Weights of a small transformer language model: no biases in attention or MLP, a variant of SOAP for these matrices.
Each number is 200 + 40 x the weight over its row's rms, rounded and kept within 0 to 999. Layers, rows and columns count from 0. The size before them is the row's rms in percent of the matrix's.

# layer 2 attention value, 64x96, rms 0.271, rows 0-42, columns 0-31
102,80,222,236,199,215,171,159,94,125,221,237,159,183,198,176,150,157,190,226,218,231,147,189,251,195,183,237,185,225,244,184,215
101,243,169,189,158,236,201,212,238,227,201,232,199,193,262,195,253,130,183,234,220,195,229,269,174,202,204,113,228,150,271,89,188
080,210,207,227,177,161,244,139,182,167,185,201,150,253,146,205,231,195,175,151,246,184,160,200,225,137,193,244,194,232,223,164,122
088,147,260,198,224,230,236,230,221,187,183,174,207,188,237,218,233,242,177,171,225,194,162,217,201,187,183,202,200,238,220,190,164
089,135,232,201,237,188,252,126,218,193,216,197,244,237,204,171,184,217,211,189,249,144,172,205,249,226,139,271,202,217,145,210,173
088,213,220,237,175,190,219,256,210,166,139,140,141,170,207,253,114,232,165,149,244,222,140,219,123,112,182,192,257,202,227,218,224
099,209,195,176,241,225,225,233,198,204,214,166,203,168,233,234,104,273,225,111,195,197,268,275,208,190,162,272,164,164,174,170,227
095,203,218,162,157,258,110,133,265,178,213,257,219,149,277,214,192,220,196,213,188,241,217,247,253,177,235,215,175,220,239,127,119
087,248,137,172,206,198,173,219,201,154,228,220,214,197,193,182,213,216,218,193,220,159,178,234,305,185,155,276,248,142,283,181,200
091,215,226,209,286,159,172,109,241,233,176,272,234,253,236,208,179,232,194,145,235,149,206,231,207,187,206,224,212,241,205,203,204
090,227,264,188,235,179,251,224,178,167,183,168,217,198,142,181,174,161,173,209,157,235,180,200,237,215,194,190,115,185,185,244,314
100,225,187,233,153,210,207,198,205,250,224,260,187,203,210,163,239,160,194,238,173,169,156,230,253,242,204,175,148,174,250,149,194
092,214,249,173,224,226,241,208,148,197,216,185,254,169,181,183,232,235,179,87,162,174,238,195,220,164,148,193,108,250,196,172,175
096,229,272,198,155,128,216,151,158,213,254,198,180,205,191,185,173,193,168,207,144,224,258,156,287,265,149,172,158,121,148,228,184
101,166,218,230,255,197,180,210,159,154,252,184,249,181,231,215,250,129,166,140,239,181,173,234,219,214,208,156,167,254,191,202,258
090,223,217,157,196,175,165,141,270,209,157,226,197,217,163,196,254,249,220,226,195,232,158,196,188,168,168,217,257,243,273,217,277
088,226,195,197,229,151,209,204,174,218,264,213,183,242,156,222,180,159,203,165,262,181,210,189,197,203,152,143,207,190,185,270,217
098,195,154,236,182,177,196,108,204,177,160,138,198,157,244,205,116,270,148,213,187,176,225,201,245,197,219,199,222,177,216,267,230
092,242,192,219,232,199,213,245,201,262,201,219,217,251,97,237,214,220,150,213,155,173,244,231,206,171,196,230,257,170,141,249,187
087,221,215,228,190,179,192,193,159,200,189,153,190,246,199,162,155,233,213,257,185,222,287,177,172,231,255,189,224,291,196,198,172
093,187,209,183,207,182,157,196,216,215,223,200,147,243,234,207,157,154,255,200,186,224,117,184,138,156,233,164,243,178,200,139,274
093,246,163,178,297,170,148,150,213,313,96,156,277,251,166,246,158,178,179,210,266,250,244,228,171,245,209,216,252,191,190,156,206
100,123,178,154,167,160,204,177,226,191,259,220,151,183,211,185,228,164,228,255,163,233,238,218,234,192,194,261,198,192,212,186,216
091,253,177,200,256,171,212,226,233,131,182,195,232,252,203,253,142,134,193,250,179,162,224,137,154,88,225,217,184,280,220,232,195
102,169,124,179,208,155,173,262,144,155,141,242,257,202,247,162,187,216,222,192,208,176,180,162,200,176,261,266,201,252,181,206,176
094,189,208,200,196,213,192,188,133,250,192,166,228,152,285,218,117,252,178,138,205,241,161,293,150,170,164,200,192,218,169,214,219
096,230,275,192,253,120,168,193,180,187,155,192,267,199,192,188,208,197,196,124,194,153,220,176,172,132,145,199,127,268,147,232,208
098,226,98,210,159,237,168,203,187,200,241,220,239,158,126,216,164,232,207,249,194,195,216,132,198,277,175,183,229,127,219,228,215
092,193,260,239,230,205,212,211,163,169,121,178,224,250,209,172,177,226,184,184,186,228,82,201,213,113,172,220,180,220,138,229,244
098,213,316,184,158,196,210,173,184,247,188,131,176,234,236,251,123,215,202,128,209,209,140,251,158,208,124,201,188,157,187,189,190
092,227,285,175,217,208,208,227,204,172,222,198,193,199,230,168,200,114,172,158,210,178,217,133,212,178,187,196,160,174,86,218,178
089,145,175,261,185,219,232,156,222,161,175,199,248,207,257,223,198,170,209,209,309,222,201,222,254,226,196,176,158,271,232,193,138
104,176,129,194,222,173,242,192,214,220,129,153,242,258,210,169,207,240,201,217,235,219,235,202,235,204,175,169,151,213,167,145,145
093,201,211,217,246,208,176,216,114,208,214,138,142,167,178,239,254,136,198,245,243,261,171,238,197,218,153,150,234,189,237,252,168
109,196,220,144,185,236,231,186,222,133,189,244,166,191,206,189,214,271,189,191,180,227,152,198,202,163,198,234,199,143,218,235,175
103,224,262,145,198,145,159,232,188,174,255,203,238,196,210,176,137,177,157,163,152,285,262,181,138,206,265,217,143,313,253,167,222
114,157,246,166,200,197,231,250,201,253,202,184,213,230,150,160,199,205,207,238,197,244,196,229,169,156,184,171,148,244,267,161,209
101,226,192,213,228,243,247,243,102,224,192,212,138,158,188,140,199,174,209,172,198,191,229,306,124,219,238,260,152,187,186,212,204
105,168,271,70,182,189,174,269,181,211,201,200,235,214,225,164,247,192,216,117,189,128,129,158,273,234,153,215,211,180,258,244,267
108,222,229,199,199,227,167,201,200,210,204,231,188,187,238,260,244,157,178,239,227,121,153,212,293,220,288,239,236,188,184,194,175
104,209,233,217,201,227,113,145,229,190,203,99,196,190,217,217,220,193,172,180,221,178,92,178,200,151,143,185,220,206,217,190,151
097,231,186,201,216,170,174,260,170,176,137,201,286,100,243,283,218,209,173,265,168,164,222,202,181,253,262,201,205,165,212,192,228
109,229,233,219,204,237,240,179,217,233,165,158,125,155,134,225,207,224,181,202,207,168,184,242,177,252,194,140,207,258,190,224,147